Weights of a small GPT-style language model, trained from scratch on English Wikipedia.
Architecture: RMSNorm before each block, rotary positions, no biases in attention or MLP, untied embeddings, normalized queries and keys, some layers without attention, local attention windows, value embeddings, hashed n-gram embeddings, an embedding shortcut, learned residual scales, skips across layers, capped logits.
Each number is 128 + 24 x the weight over the matrix's rms, rounded and kept within 0 to 255. Layers, rows and columns count from 0. Numbers have three digits each.

# layer 5 MLP up, 1536x384, rms 0.0531, rows 772-878, columns 128-191
102122121173147153079151114135097150118104134118144113146121119130126101114132107143117135129148140102147142126178099138117090124193142161147084183117122110181114125164094138089099123103127103
128155134127122091160166119093154166140193177135154149097110124091173090139166182127141124124112114173139130147143155137149132135133109142121168178140120127142114089126157176141076139104097152
138088146142148097128119104112140112131122165125130121162114130108139152133083121141147103116151068144145123167124099191107141162109133119147088118122137087078179140170138155114095122115113139
140141136096131160177094110096136117153092109097083100132125132111072128159117083169101100158133158136120153097124177169142170097109149161080128147129122092139113134133142149098123125133119102
124110154102167146122126164112138145142154151127197123123123122123096153152119136139091105134102151139130094107109113166091110077149119147084104106125117090120172119149143129125131105125106111
132121144111133139154095116103125129144080131110108110147120136114092120113115104099131132141140142132114157098137110134132155086150102119133131151112117165118120133120140135117122149116166158
087131143133106114118121103158155116118162153133187136135100174125174102119141152137156166123128122168131169131117154142113112118113138161114155138146147090119121136106152111111132138087137082
138091175092123101152106080130173121140076105148136146145143171121125110146156113151127140180148129149164198151154117129141134076113125119116124166140104080087146113107099099140122155120099127
126151159108107154129128125113175151116125154125180116128147125168099145122089111138143128087137062111116149136124122159166177132161119164152143135133135136135141145150161152145130119116163096
140131178120099153192152132158143155187140107158126127094083137121182127125149165166167120110121139127116149140095091143081133120167102112136182113127120136130110127154147134117138108118156133
102139144107129120156137138142126073134123120071089091109128106130114115134121169092112133162175130171095120162106107120118162115125105148126146140097099165112106137064154161172107171102141140
109135150083103115154085148103124134104121095103099136151142146102058134166167114142146120115133138096160138113179167131129164135136157136093135147138115076112142103123093153127111113126142130
140149140076135175132172085160174128163159143175108133147151145113151128149113125148084124184154118114141142130083106126131153111140118144143112110140084082120118175134100113131102125108149161
128138145162122116150105117104143098144113113168156116111134114158093149168150148162104057147124136151128150104139130122118129135124136093147111118134102077128133178188077119138090087132077140
139118093109137144130104090126159136118149136101160137146135115095149116152125139098147122109112164121127132124132143150127113115103145106142114138178124097099131123120123110121077093106106118
131145148164171098145106125131116143148119138150120084158095116120151158136106120145170138146119137108096134135109108116115104081131220148118097120091122148164142101161167128120140108112130132
143142129129111157118122107126139133153143180151131139123123133171162077152118146137102101158104095123147150145197173175110110105137130105137125195143116094139202136101094113124117139117090123
110128154097154127083143166082144153147136152097141103109120128123101140122128106081130119128132088162154115159184111142106107158139126167132144157085116109142126151127112137156097098119127164
066113147124120133143102110124107142117129117137167128133107108097152134181103156122117098130143165140112122119128152126096126145158141088118121140153122110122098124118084129092150156087101099
085146141112092159122109121163112125128125173151140111160130139165162089136133138133083108174136105127161158180126121149115148092165158157163107110086100127107104144161137146136098087121113147
142116133138127140114120103114123135106137152141110148118116121130155137154133177099130142121155140098154129143189116173151147165134147157105108137125136118125129139141114133126104081149163106
095130135144128130152147120144176116176105144127154141144084156110093152123147128148102117154176148131121114109126104128141142136138135124165141133157129123146124108120116138141116152119115104
077167149152128126131176129132123112181190123142133117075096133109110124106133156157123103147155147160126140095121114118109110121167119127113109126093082125127111126128130174145148137141145141
116128105109162133162098061129150152122152115099105124159126178155098092160100111126100146155124122146162115147103139110148162069108126123160104124176111147116135177135135131125105150089111111
096217122101116159138175143115117113147146150109122125130076139152087104131169122061115135195090150111113115137129131159153120131166145183114102147095114150130099159157144147126090076128125153
064151165157109146156111110093093143149142130119164104106096123094102156097141154141143097131147105139132145146122136170102153112159144107132185132091140120125115135162145138132159097119118129
125127134149123125098133110097088119135148157165123103073108109096135146115118161118146123137147139101146102087161129122128094146133118137166094107140143115123142132141118136125121123113135098
132127140096136122130153141125109179152109135082100093126111140138106099125144163137125105150132097103122148080163115153123152104156148122108121157089106133135136113139091181114134148120118134
126174124102177140136131155116120129137123149119122097127155158135153094112139092161138114116113103144130142091129165138129115116109181150152150149132108122128139146111132118095118173106096129
123128168126174125138109137147109137190136154123129106125185169126130104141081114060149077146170124148122137096140124132105135112122105101097118145110106194123080149139135145099141113112101121
134107139146136155141174134122151073143125129143147122135112155125115090105150127107136097123189148170127134165115072135127100095126108098115115140138126125148104122139110149148088119139126117
140134136135138120176132082142140124146159107166100118122164139116052119178142153089163115134149103129139125124141175150128083101165138123127102142142122084122120162140092116139116166123117104
117164113117100135106131112113158145154169136147160115118100128068119110171143171108127164141129120133159149111153168166145148114171100101156087156115101141119121140094150129090130125108126096
110194142149127132135144135129108150146118160108133154122102186099099108112131121138167130108147094151147103146154123148127104150166122163144178155147099161194150153165159154141108124109140091
125140102123124180192147118127114142123154134092121147089094086120128095110164149120100136136147122131160153125131114130149146143168152099156117135138125148139142117124119130172123186124180135
111173143116148145165124095117122145129161129098117109081087119143115105154158148127158129113146161110131145117108133095147134161155156138162111163110088115153130136130127139135127138132121138
137112139145113112156140138101095103156109152094093135076122148142159100166122112124088104140093140128092121170160104155114170135144094140153120176095126128140157097127148156126108128133142142
087167116126151113177144109100139145133180172115126107181116077156086142119153137127152112096152072114170109165140080146104124079164120135095146090097081102145113136122203136115108151118108114
079145127145116113115168110138090106095085135174158109094118084111110131165136132131142129176081115106147148173166161127100136134173144135158148143092125116141109154112149134140118140116113123
110119169141152135136118139107112126168125141140162084103107117169087167096155161127120106136112119188125102106128151139137153112113105157134159100142126133138111107133124121168107115098120110
139126116121140186141131145135126112133137124152133090121131162121115109155109144113135112142126119141109120094110100129122139122129135120132092109091114122151120131131082097121108127107177116
073139153076142154125120110134143146154099129096106131133107155107083136150131170099126125150108129125092133173171103147173127123126166115142078144091095082146116108118068117133111092115141114
141121147146145113162148152076110136160146123134155110158138154128073123158096131120102154117128131132133101085086117118108136114126130144121143114129126115108086152154115154140136147115134129
080149128158159122134142153132112124134121148126130116124164089131131110136128142128127113148101105150107109111137096126116117125184155134151116120105130158116081133121147115110138113135085128
089117095095101087123093150065117106156136155126134128103079135122103123114144173132173141122121125169166150144136108150099139140176114143111100129113124110105118104112141168138142119125138117
089123132116150112117174120139164136114167128138124122070144126110139149119118165124158113117114133128120163149129066145137124141136110104127130140119119159181100127105106180124140101110151152
118133156150128148108109099114124112113155089163135138102112127163170126130150164146100137171168121114170148146138161151113139144116165140131111160096094115152140138121125135112128118093120157
117146112090096112171155133128134134155164144177119147160075130137152116155134107188155166160110156121118135089157093145142097122168122168138136136129134086097088124145119120111114112119122132
152171148101084117108100091089108112123124174130139152108087157111114129107118147110127097092131089142167153142112155142149160146168112139164133151161102119151124140114131148125120116109120056
145154163114134116168140129109102108128135139116148147081133141128154118138118150126116089141152167095099161108140128146093171152153126144124135167135094061125104116116146136150114118120147114
127135122127142111137130096147175108109111127160104112088089133106147117171127081109129116161108100120113166115121156125173155106111141110153130144136125110119116098167152131132127132111115153
117114169127103141175157122102067162147096118122148143132078154106109104183138115097109147143165125140145134126120090122132109142113137142105103097110096087115135134127094120119100078118131144
124148121119136128118103143120109090122139148134121137151106136175100112123196147146112124150134137106137094113151105140126142123155114149097152101109108088130095143161139094124098112109148140
135149148158119131150149135106162190172129179180128138127125140121119089130125134132146121141127089139190149143105150132114131137127132116168150118108125145129118155148137116123084130119124151
135112133125150119175175150140183112156125124098111139146128170082116126158105155119095116158144130102110131096158146098121139124147156154139146136130104102116070143136122094139127112118105170
100108113142130142178128129128161098147143124119096120125146138167121115142111129158111111157106131173114132125111144165150113120103145157135144163093107128081136130181146117157090162136109145
130095154082156115128149124120088133173148119189184117141156142131173160114128085137139136115127116123152131152136123146119112121129116161174176070122148154121162116135132176152114145123144105
140111141137104146174139145120132108127097151140148126124152148102089133163150161128149115131161142141138081165134096183096112143163126113106140128132105078133118185154140124105090126108103135
140150135143128174138136111119108092134103121119138098118136119142098137113161138136138072114136112143183101166155126165101157100169131097170118140118124151131141106119161135105134135108095123
130137165099106142108157131124120106141123105128137126099139114133084162135132142134121087152118109141155109137153132121101124143148139159116123139127103123109125134135084106100147124139144127
128142129119126125090138130115147122109152134138126127147151132108120122120105127130150097121104083094119138147141118125136123101145157154153114151098136117150095164105117157139118123104121123
099136172170118122129124124113133105175117111125125143062082134107062106119105134072052123193115152135147159161125107129137165166120129130129121176110068090117128138139166150112127113110080091
098131110124111140123164119152105100115124090164131109067118147131113123173148168107123112126134162153133135131164126122090173110163151146106113135119133133134176155149139135099141137090114123
112136150106125115114156120113091149143132147076174148138129112130137120123121170113117178104125161120149076154143089149145147130163121128159086138100111135113135100147078140124121096122082120
150166145151103108171107156072100155148159153138134113102126135119135154161124155118143080134173138120131130162136127107131178137188107130142125150136094139116075135123090122113151133112109108
111131162126124146124108096096116130104103127135171115105122143108114080109122119127108094118084125105169134118179113162095138108173109142110116105140118086132132090107104128117154073118127104
141141130108124138137168080116099157146168166152181134159136156137132146106109127139143152149148110138132140120150111142135099107127157135096137155190130115161126111140096134137105097119136097
130137117127131175195115098135109197137131118137128133116100152128133102110157119125120141145091163161168122109107129151156144091094126138178089134132114113115179146148083158094114123102120114
122146111110135110107170083079135132094158109132200115112091136146130135143111147093091118147111124107187144108126102167153148125133121153103140145112123149125127134130123180137102141109144103
112132130119132127122129099138161146117129125126127093158132158128122106121102115142156081112175120127136111113095107154099137133114112106139138140110145115164173123145090141128113160102146141
138099159099139110167111160120110108171134162135153131100109120092151126159120126135121114170110178143156184153101128146137085104117089138155123162102119127104150139134163116133127071135118104
101132194099083140122192118087136177137119182106149103123111119116148113106092111119157138127111142141131123153143063144088131107130144149128137144115098080104138111159101126147116090134062126
094188108147176143175125126122162147135112137092114130098049134138169137176145096151150135172098088149166120152098146143081117108116163168131128165123128150156122140108136172157143071088098114
088122115120123092104163106132146123142155158143153132120106129117147145137104136136147127123128085133120119140149081141115106128126129123128156136125119129159101109120121134160133161104108142
098130148100123142140183135119074104130147094148122160149129121156108120131102125111139152136107093126130117138146097113135136149122129152112154116112132123144136156122094141163108109126145113
102116134105125117137154119091113108156124123130100126135172153123093128132100140134143102156163116110113156147183108112070104087148179135162096118136132129110066140116125154151143084123148123
121121116099186156124132128161115107128142124102124118124150181095147072106130134116138157125082141122139142061111139142109124110155165088088158116082144135148071104156129094117106139128128146
150116144115110126120113135141142112125150167150127111165125101123120139154125092120173105171146161138111135144143102116081160153110162146143118140108089086125153110150119135119127099117108118
105192140119112133135133175054128104151120154123168149131063129101115094121166145184141116146179112128135144144125124113088110119138163117156117150126103115142111073126117140080139162134114118
153175127088172118146159115132150094160120139132129096180100111153104130132138123126156126147141137141139153122167137136142151090131149102114141111063161127130119141087134157115092120103144155
128147157141114131160126126102132146130126168131145120071108186158134135137145120120106106124123117138166116173084102196160129094137119117166134111111131105122132134148141106127080132112136120
072151157121110157107127098116131112154154160120152118136100140161127146181152111107084084094107085128124121110164092120122076135129154126111096151150106146152123092140109084121120088107140123
131134113139137173093143117138154096120154125125179110101111142165113145143153153161128101146122125169099164163153125144134171134136137135167124146164119109139137125119110113116149105113144117
103141173150158137156129138116134171164155152164113134092135134125154123141150177168122181158154157130141117139131137141097126122096133133124133159139142149106132147108123138066127129113148099
124121091132161124131131138119163146123154153099131135132138119173134100128135111173131134158156141146162167147158165156148131115152175099156089145113097130114127135148109113133171127121148157
087136147145121118116158152139149143089110171107117070136130187099106122179145106122115133116124079108141131163111114125155117104159179133129100126120096113131123086146147139159140111088121145
115153130108133119161129135122160150189134140155164142143096154108143128161119122106125136154126133135151135152136089140116102109117157114094167129132126090114137112106137122120101111112111086
087132122104115138123147102121108129162140119134120124090128112125097112150141156109146146137162128123150133137177118137156166120134110137162133152137129146121157119118128130125135126107093103
120154099132115117139135144097125145145150132121126141122081148154104102170130090125166136149195139129129137164165147161112122108124129140097099148145113079126110175156149190102126094120108137
096121135133137155141117179087154130135081138163147130146142108161128128117095141141150134163154125135122153105138107133139125067126147131143178147129128113060133121143140115119085132128080108
119105112154093113226131133139157136143142085158151109111097160148114074142131131141148139170119137144137128081121117122092088131169140100119147113129130126160083124168132119168085106107120136
136078176123096128121124132118121116110123142148128113111125181139128113106146115143122151121147163122138153124150117113120194145137153146140143101101113128118138136124117177137141131104130162
104128143130131133132194125097126139153136148104155106103120135147120130160135121074131133126090151098131128116154116149142149143135142153104102126080112135141107140139119167176107122123112116
116146126113124121111145111102104123128085111135116131118175156120137118123132162149140120165135102140127147115107093117113120061125151130158139141164135154119095113135158106167107095121117137
153120165109104144142135127082137090182129126166140154138136148150159147103144168142139169153172137133123123156146140126146102165153144106149143137140124115189121146148102130148096135139117093
099112116093114178134092143134147110108091097127125080127113092144089081136138138116081121125102092142110114144157128143137179162116124167159159133131104125145108131151115139111160100075138115
143138135146129149124123107135132087115122151164108112097105163124097150133162154160084128144145179125120139147112148137120144152126156142141120178106104113142133138160134120116112125135124153
112131100118106111130122140144148114109212167163149133081143178107109132146125149099114121138142144106143160124158116139139101093133117165099105140124121097164106157134156119156109088122105115
101132136080139135119139169123131145134139098131118102105137098107118131169134100145126089119121119117178134108184140122112107118154100086167095104043124101154137122128122166168102094124136130
114085133167112168102165145141130105137117154100118131143152115102148102140152088124110116131120109152145117158154120141157121122150123121103140133111122119120113116086117117116119146121078097
157141169157106154152165107127117168209165116154103152150142108163131083130113138146121163140163142114176141165106099120112154152122103132098126147127099166119129132133157140099167120108095093
142177132135141138148156129122107121140118146164121154110086129102130155132185128172113095143149136124156147163173151141095147147151126162111127120130135100106122131113155136097091125135100075
105135128099125132133117153108166154161099170118120132128095151142120087115144123134103119133166118133117115170126114129047110111110146150140125171126133093129104167119144139118070053126118100
101152146087119147119167162120120206178166128116143149116143139187150116098161119152144102146143142113138134202142118111139149111142116142145105142129106110080128100100133120172135140139072154
157150151157137108147145124116143111135170114157147163136140122142129113152149122126099132145118129165141137158098142128141120114128131110165090147153176126180170140181120139081091062124118128
075119137119108126111112171119106120137136130134109118122120105138110130146125152122097158151074130111137124117145124153103142098138129111166119105102089090134113159124142154135149138120171113
111126114155142157132097098118095120125139148117090109144115140110115130112116139160096115105158117135157153138136096141105148109143130137125106127093119152152155129120150150106116138096146156
# layer 5 MLP down (transposed), 1536x384, rms 0.0492, rows 772-878, columns 128-191
155138100166129099162114138127125131131141130114101125104150110128087141143085137139154146121107139135098085141133149118142112142138133102115097155150119105139104136133112120130148141135095172
131135118099088158110080145106140093140124142078187115121097092111115128109140108054080113104146149130142166123147153145079151132151082083081140123104165166112151127168094139101127064099131137
106161136115142096103112167141114129129134143130082119153118175143128112120131121106144135107117126154120138077115163104117135161118137133180131145155150142163104133140117109172144110171161141
145134156131081116184099106147163130131133103061153180087111130162148117105121119106137138139070145122141144154127136151102142104120123123104081152143096154115171141126133119127120103102078113
144156117157122138125137145083122107133103080136130190133150142118110119147098098125113134141145135108142129108138123126153136183112072118137102122088077110115100145163125152127125122125163122
152186155104172129152107079149148099121119155114079117195092157126175139107105145126138098166094123147119111141147164113128114108177145128163104135126084094143090166144153108127128117174116158
164119157111187152129112127136123116176129149127102084144093124146162147151137122138132122112157106125111146099137130079115138140153132194088102130113151142135112121152137098150114167059130145
156137182135124120096109096139145130086121151058120182165128150140159100128144133116126102126117123135173122117150108167143161133150128109094096146130098100126143129098070084145098127085126100
127112135176099114124114142105131148133121125109119140135129095165094120122085130139133141093122107104137150141143137169125146137124147134097168165152127157113172124141133103108141132098161110
101123142094160095131110154112104093126138131156102090138143154100162102135139131120154105137088121121164126143133140143154156153135117098104116163102126106136140128127124082110127109122104163
124091110120105155117146123128157115088123113142146139130108120142190132067149175143149102168117138150185171100135164123159130112186109083137154160183101137182145115140092060141161113104150132
164158160158141153121142115101162134133124140146129124116134161135140126091109150110152134119125144140122102158057126159144128130109118156144168103148138115184107141145148140119140139118137087
120139137112143095082124129127071103127130143106109120111147142139155150109143118129139100129112144091126093131113117130119143090112144133128096104138115113144158096133164160164139129100133124
142125101189145123128139085155090117125146098115124113161139134132156085158138126155176147131118129098127093100104128114138132125156163132125109111093135126128096134144176116136146121051137085
072078158119123172145117144149113154163109120077091102132144138084134149103081140124176145124146112140154120128144105171102131102083149166167103147166104118147138119163136114094122139074105114
139153127111106170118171115133142147113141120130140144082135141134108089122120142112132118132110133157146110144174130136157150130152075101148121173124114122086140133110068126121088159144116098
094111119129111106136140148115141085169161105166112114116116082116107134130146116133174170120135070115122112141127121107112087138154118107148183102141125129160134127115139156117126102086085120
126069093151131116118097138168128104114116097127146160132115143168073132144132146136092166116130135112100147133058140131172148086089098109118095113162137148128128160152131102115134092118155147
098152140131106128126073138130118127092150117121075122126127161130098116148123139142124132166130139134118156098154154125099112098164127066138144128156178107139114091144115130098099139057148142
093132150120133167124113129086131135096107147132113144147056183131109114133156110145140092121149114128139065154083091149171129123175121124105113133120111106137114129114130109113130149126070150
104169095125131142113122121143123130146101141133136103114130112111123162097120105134126118131136105142156154048123130133088133145095170153119123145145098147085110145114137108134098109051160096
122128104140155132158100154120124130102127091139089141120156099135131115116100133103151139141117147130126162141100137184129141108128127118132134108118166094127158142145158088130144108100113099
137127073142123139145103099137116167115121171141142146129113162155120119133129095110139148170171110173141093095140162096157104147145093100110156108136108091112140137133111127116126114081135131
113196147125134091138142132129115116150106119103107174122116163146169120148144148156117124125116131152112096154116149106110148086094136175114097125155145117143128127122148092126141106100124103
119150148140061104135099105120168109121101114145128139109126155144147093115112128148133145114106113133146170119072131157130159132126115140144164152127121114132115077136148140157109145110161144
158134147115140101093135145142105140121134131134100179112086102172128149151137113124116160145099140132137155144127096157125151169169109143114119139139141125116127078144167116144091126061138122
131132109134091132137120133123141123102109108086127125148149169105123115133142124147111138124084156103149084123100110155125161129086105126123150145103124111092144109148097115138110125116081123
129114110117082137140139123137182112109159131165145155168140125118118127123080120128133143126104153063147112135078106119138082114119165096141099149159095150102125112109143127095119099107114131
166140146100131100180120126143119160083166114123099153117121137104130093160141137124109168116131128101115145152133144121147148101114138140145114118136083189087138122105124147125136139097142147
153056116145112133175174118118096114102141125127138160101153103123112088155092083131117089090094096131133100119094149102084163116128118146144110119086117155109089168121105096100157130086114161
109141153111131148131148114147085101143105169111127084166173113177106112132115075098154161106153145134136139093101138102123120094093140096154103148120083139145104136118141090118128088122119130
162126113110104169104145144105112181114091105141126117161143120136091130135134088134117123147149122074135114108119073156159110139125138126089128150134122148123159115115123116125133148050157164
092118100106150129091147114143112141125104096139118102165163117131131156112103140131092085099157152159081115115095104100103105128088110124091114138129147153126155134117157130152168192083141139
140107115150123102129081156143131104114158118096120143143109144178106169146123086088110119154124117145135115112104121103142138182094081126101108131118107163085074134096150110106138142087101102
131119149145092115071147129140129133138131135165157120154141121170130107153128125150154104130156118103140151151140101099145117136079146135135132120148123144099122144143174132104106124160111115
137084106153106128110069125140127102125114141144105154101162110073118123094141138146117161142157056149172144140110121168128116073166110127102131090150160104136109134120134130105129127087135071
172140123103119154114083131162115110156122128170154160111138150165136139125110166123117116171134147122173157109151146093102174100137139176130127100102160163093099125154139170096111137091161144
161119093166139157119120091126124171134091156132119123109149110102105138131148116148112145116181109102131088170081127132156149115121078066146103131117168126131147136105138100128096141100146119
164174118126127143131108102132107145099132141130101109145149120115109120146135143101130138061096088157157135086156118139090142151115123126118115111149141149149152125168137221148152110053126081
126141085135171145122123134132114159118107119127147140091122179129089078124136089117146129150125095165128133140100114137119111087148138100139103108070116134133124095143146124134127109122082188
167097116128144105136057113160130124127155131155156141097151104147149122105140130119070105147135165142176130154137148168110147105120121117139132165104094118157126120155097153117138141097122136
100140141138138132099142165149092137117133094155106149116156101126099146115131097117132094118181156093136163166109118119145152151139105124128090091160136149100146145105148090110111153135097120
103124150118104114122085121147110124114137151107131150136138126133112150181176140096139123124129125130133154096130148161137148144112134143122095131101129123125128101133100108153116147113131135
135126093103096143155152126154107115126114149125134154155129121174122131135134152136159115138166163090107153110091123114128158101136137121111125142123134083132184107118131155132095150096107141
085112119101167152089160131119152140089172153077129129128129179154145152110126059104134114098174125129111135102136096113153149094091127057176104190129139099168130108145117159149107106064148130
121100101154117133115126143166133182117150100091132101109107114168153081144135151147110149136150115171112120154136155175190117122099125139130145138137151117153138115139140141139117162034106121
095114149052160148112149135120138118117076161144137104119130166112112110133153119122150158125105130134123088119130168130139104115124123140137131149127117070104097120085154176151130160129102089
141118099149134146119108090153166143107139127153141112144106126098105111136139113131134088099099122152094129140131115157135133112173118109113136101123081151094140156089098139125103087074151096
097122056146126121109102117131141100135135139104089157112177108130102182129096164165140149103094106135134104108138113110100124192153122102135106107133109135131108130122149134133158135148095183
095150138163113142074113144121124121125150131091118079150145191148133101113132135184122132124080083114135134136071148133095140107179151119154139149107105092146118118134087109132114111093110130
139143127094146136100135106157130128153120144096164136104141120104114117100164141125141119096127133131130082162133114132102158122150130180151120118117090102136162107109116131121096125111087073
106132151128122162152094171147127155142120147114133145144151126132124138136127103173161109122092134097131147118152139100167111110085129126135135158121111151161183133136147126125121149108135133
074121127175150129115147099104124147132151175141085158183164108117135103177116164139151113137104090110135147150134125123121120138159092117138131114145134131131135096096116105119146117072101130
149108118139121124130124125122138146145147114163203146123134139122140144145143105134147131111133137105125121085148126070129145119138131140125154103106118122066125130163097101132139130080166142
153174164125109125145113117162114131198127128104117123125123099116136106123150122161149171109175148124155141118125142120116137154144109141143107122166088120110127078110097133076160153132108142
179144174149104144146138145160119107155132121122117130188155157150134101114123125092146145117128157132135128150133091143122146138145098112105130147129098116147132113130117136161128140075121124
103110111136162121138120142090129109146082084132155122157151145146166100085117087109102130148120123126133128101102110156114085145127073118131160099116074148133156125132093137096148164077163133
120164125132162135106181115072111167140081131134079132095109120132170156098136082152093113144083161117112131168106153125140128131087089140140122138092110142119141119153053128130169126072173134
113137138086133147144069123138120097135135126146109077069160131109143110143107127120135113141115110127105157099118130157088156137196156152124118118124081121126174133173145125165143131120129153
137120112133154115110130122111116144082076134128132156168113151121136119147144123135096171098139112128143155137124135104137144106081122130102161140122134098185113155135154109123110133121132117
085110111113100130121062160098162165088149173136132139148110138154127126141131097153111103090126132142132140123079134131119146116132109119089133143138137139171148112101146197152159161060124119
089171120184149141140091105119125126135112168126091151209177128123110093083155122033005137133133093115170108194197148132087153161151123103138083131073102088115144159102140144080078132101076195
141132150134136123127104115092148148110126111114144110194157159113151114099080074118159123134113140146115110122149120092142103122140117083116130110127103153130134145113174114190088135171144085
142154121184109103144140162122113140100123145132086099145112132133114112131097114134117128166160123128117153143135167107114142116126148142100119109165149122124110120152131107128155110146128137
119124120122099129143108118118109121124079030106091101160086119166131109087081162089141083151099111163147142118110159183161138143100133112117170120185176121106142121140111138127089077026163092
121121146078095105122163097142130077121141087093135127044119131123169115137121093150137129070104074128114107101131113156181152094115085143100101169149110123110149112149112113140177118114080128
119122094185135136125135105138118154157084065098117151140140089178131130111129099108125114134113156151095181114114116105174157131168100126139125133136115158107146108107101122144120125120149109
093139163138147123111133162130129137137119137128129082110128109133146145127150165139172140124151129118123137132148109117141110134108102136121148120124159156173152131114140138145147128082119103
168106108119145131149120102103125118135112151132087142167134170129113126144084146155164126147140121098102173137158075130128117153162154167181155137131152084142108134133116124180116139104134171
111136109173137119130148154096145075110131144141091123134149124093134112149110126142146143136111110128127123168202121117091136137109109149087130121114088152120110139141159168140142181057117122
122107111088115100142115090142143097122129113123157088096129106104113130098103152120119121161149165130152110066137086114153130173150162097116119118121158182108177141125122098125113177132158136
176108147117174145131117108139105145165129122136066161139137142177124113100121105136119131143148141123076119088131106122145134156132138126133177119142147155099128086164126100157113133100175144
163142150091125114132168133126159160129131105114108134102151131145131139117116119115128151126111142162070139131097151115149098110147119103099176128126129170093140114121143128110132158041105143
084145139105126156133107136155133169149099125140111136111145161102131092158101143128135150085119107107105120168136160153139174114103109093091157180110154134097144096119094133127102134126150121
109125139110112086089113133138111152157116159154151116122136129143142142177147122110140135159140127135113134134136126129113137119141134139140103120126100118130118143161140137096139116120153148
132141104154139104118139080112187136136161136136157144115079129132133139094132135096144062165116134137109171107158097142130151136104136119120103121138096140116139098094105125132093162035165147
124164157103102175125095196144148140103161111123155102142193170121105089164171144143108133199132110104138114119130114122123125152138140131151132163093102098111136155107100146138107146028138162
133116106116102122153179136118123109136124141115107130131104165104175098176148153171132111123113126125107113161130070139103115126090135115126160125132118109125114120092137150131123100116142108
126150108144128099105160135105115117117092100181189168185147142132111148103140110199130130132120134110103136121108122112111130169109160145163140101098074131129106131132154115109128126107152140
126140104046154139134085152121124117132128112132117157152135109153133119075101147133145083102124113124135150169137159096110144148149101123128169126162104100157085160160157099110112134105117111
138136155096132118101126147126136114126128133137128123125126085108126113105154148071114106182142165146119121120135116143163146129215115114129150119174157115124125097082104114117108146085088112
134139141093107132125131114130112141121122125131114150119134103129144133155140093123102170152109115129101152137127133098176153114102073139145110145114131145106109124122148133106105158051159164
129118092110156084116141164133141114086138116116133110098106122153094109146111133100143130154170185104094104120114123134105174132142122085131121074134115133113074124162181127114137137081147113
113151217105141123152088167130116158109142135145112134132148123129133089171171146150121160116107097160132139132163158091114103124086128122108152100150078059147136144128091138069171119108175141
119085090112103113112119151144128143114080111107161145145081135148110120172147124087131144104151138112134104122104117142111137121132109143114085122106154152079130102147110136152141123055155159
162146152119139158063125117111121139149106111161109119109126157168098118124135122104176094151174106136163159112091099135097150112092098074156190161118115136110139115132118157142098068043191118
153128129112149144103170120166114131138148134128149126138129128132174143164126120129089113174122137124120167128148108130134131092132130135136125149092105147117100151106137125138120114085127094
092138120157109104169129116143082179119130103122077175107112150099089128110127139130122139127100073094129099123110122113136168140137121128144171093090124138110147176153138131133140137104108122
150180120163121160106187114128135155113113134122088106125166131108112132094143139130110129081111082149159103135146131128153118159135141156117146120142137118118142119111121150139118160085134141
127097149115104115088111113093164144140114148091166109147170111105124124109124107098134079137122139108112129133126176127129148097132138141109148087135138089122128130173138159135112122111161143
127123120115142125124125106147101159093134172096160106169138120113118154104112159123101153122120125137133145114111133170136158076127164115127145141098122135142133091126158123139131130040128107
163115134115133166154137099154171116089149118149150130098125131086106132179114129130077103150149123115124135105109119116136130122067124122158104103099121172099127142103105116138107111145165134
163118131155150105128116095131132113125093108113092143152145128130122110116105145150154159123150095119068162112111164120149130092128123133180168104137120132178128124123189091101143112111162139
143134145152109149125125127130112132129113143149142100121129090117112106126128126140164109151148099132154110134125095160112130165142106124127107113153074114146127096103137160104121161125103100
138108109111149156157096153130111130120128146109116107115128108118131135130133110141134122123082126129141137118120114178123164100118105142119132120100136155085141119142137137119128101182125146
162108147115121093081148131119146111183107139092150101117189133141132127147097137114134084130143130177107110156157139136123123097139110140117121125117126088136152126119104107113087149076126114
149140144058164106182112154130159131118120141108154148133116103124121078141100110111100124118132113145164148103110114159158109155134122133110145121106150138121141140167171099117096122101112148
103127163119115143165113145144110162115124159114083114159159122146084131105156066137149154116143105151117144120116130109109122119142163115159123119148101155141160119136100121121122167122132121
127102095172152183105119140162107122109158117116127147138160140159108084124115149128108124143126130153108129133136143120120154173126127132117150127120147145173148128130122104092156154059138144
101103139118118156149119110129138098113124126117152099115124137120116130136111150160099103159126144104170146129149115133087129085086125148159160131142120131123159163133126165125159170148119146
105149110099104157152169124116066135167085118136156125141121161135125100109111125133139107108205135095158141141107130128151107101138110096169125112124186153108115117119140149137128155068112063
137109117148106113136061135104121112117136136111160118171157157137070094113137138134127133111085105102138123105112112161145128151123136098139141138100133112153142099132081150140153082129143153
128164152110104166096141104111144109111162077136158133115112133148131122106118112164128130106142134179108156111118143131190124129113089111162129165125121135140070107136119160132113099136158135
107133172097127096129092121108159091086148194165143098132191118151143115153133163116093138128089164130123125100133154113131121134193187129124083125165153099148139143131162101133138114058178098
164124145150141158135134167096112154147127109132098106140129092058118102155151130111199179155157129132123137151092114149126136067113152121101187103124107160093130122112120098143081115077158124
157111123148133159108175171147140154142121143142106174123157142124131098119103114151182115108123106075102130138101114117123167135139121128102148153134137108131147129097132135159119156087148101
135154119104128123139202117111099165100116177157133141147160106142158128136133089160138101151155104138140121138171130099050116076117113144110151072150160108137054104106116134137110139125149170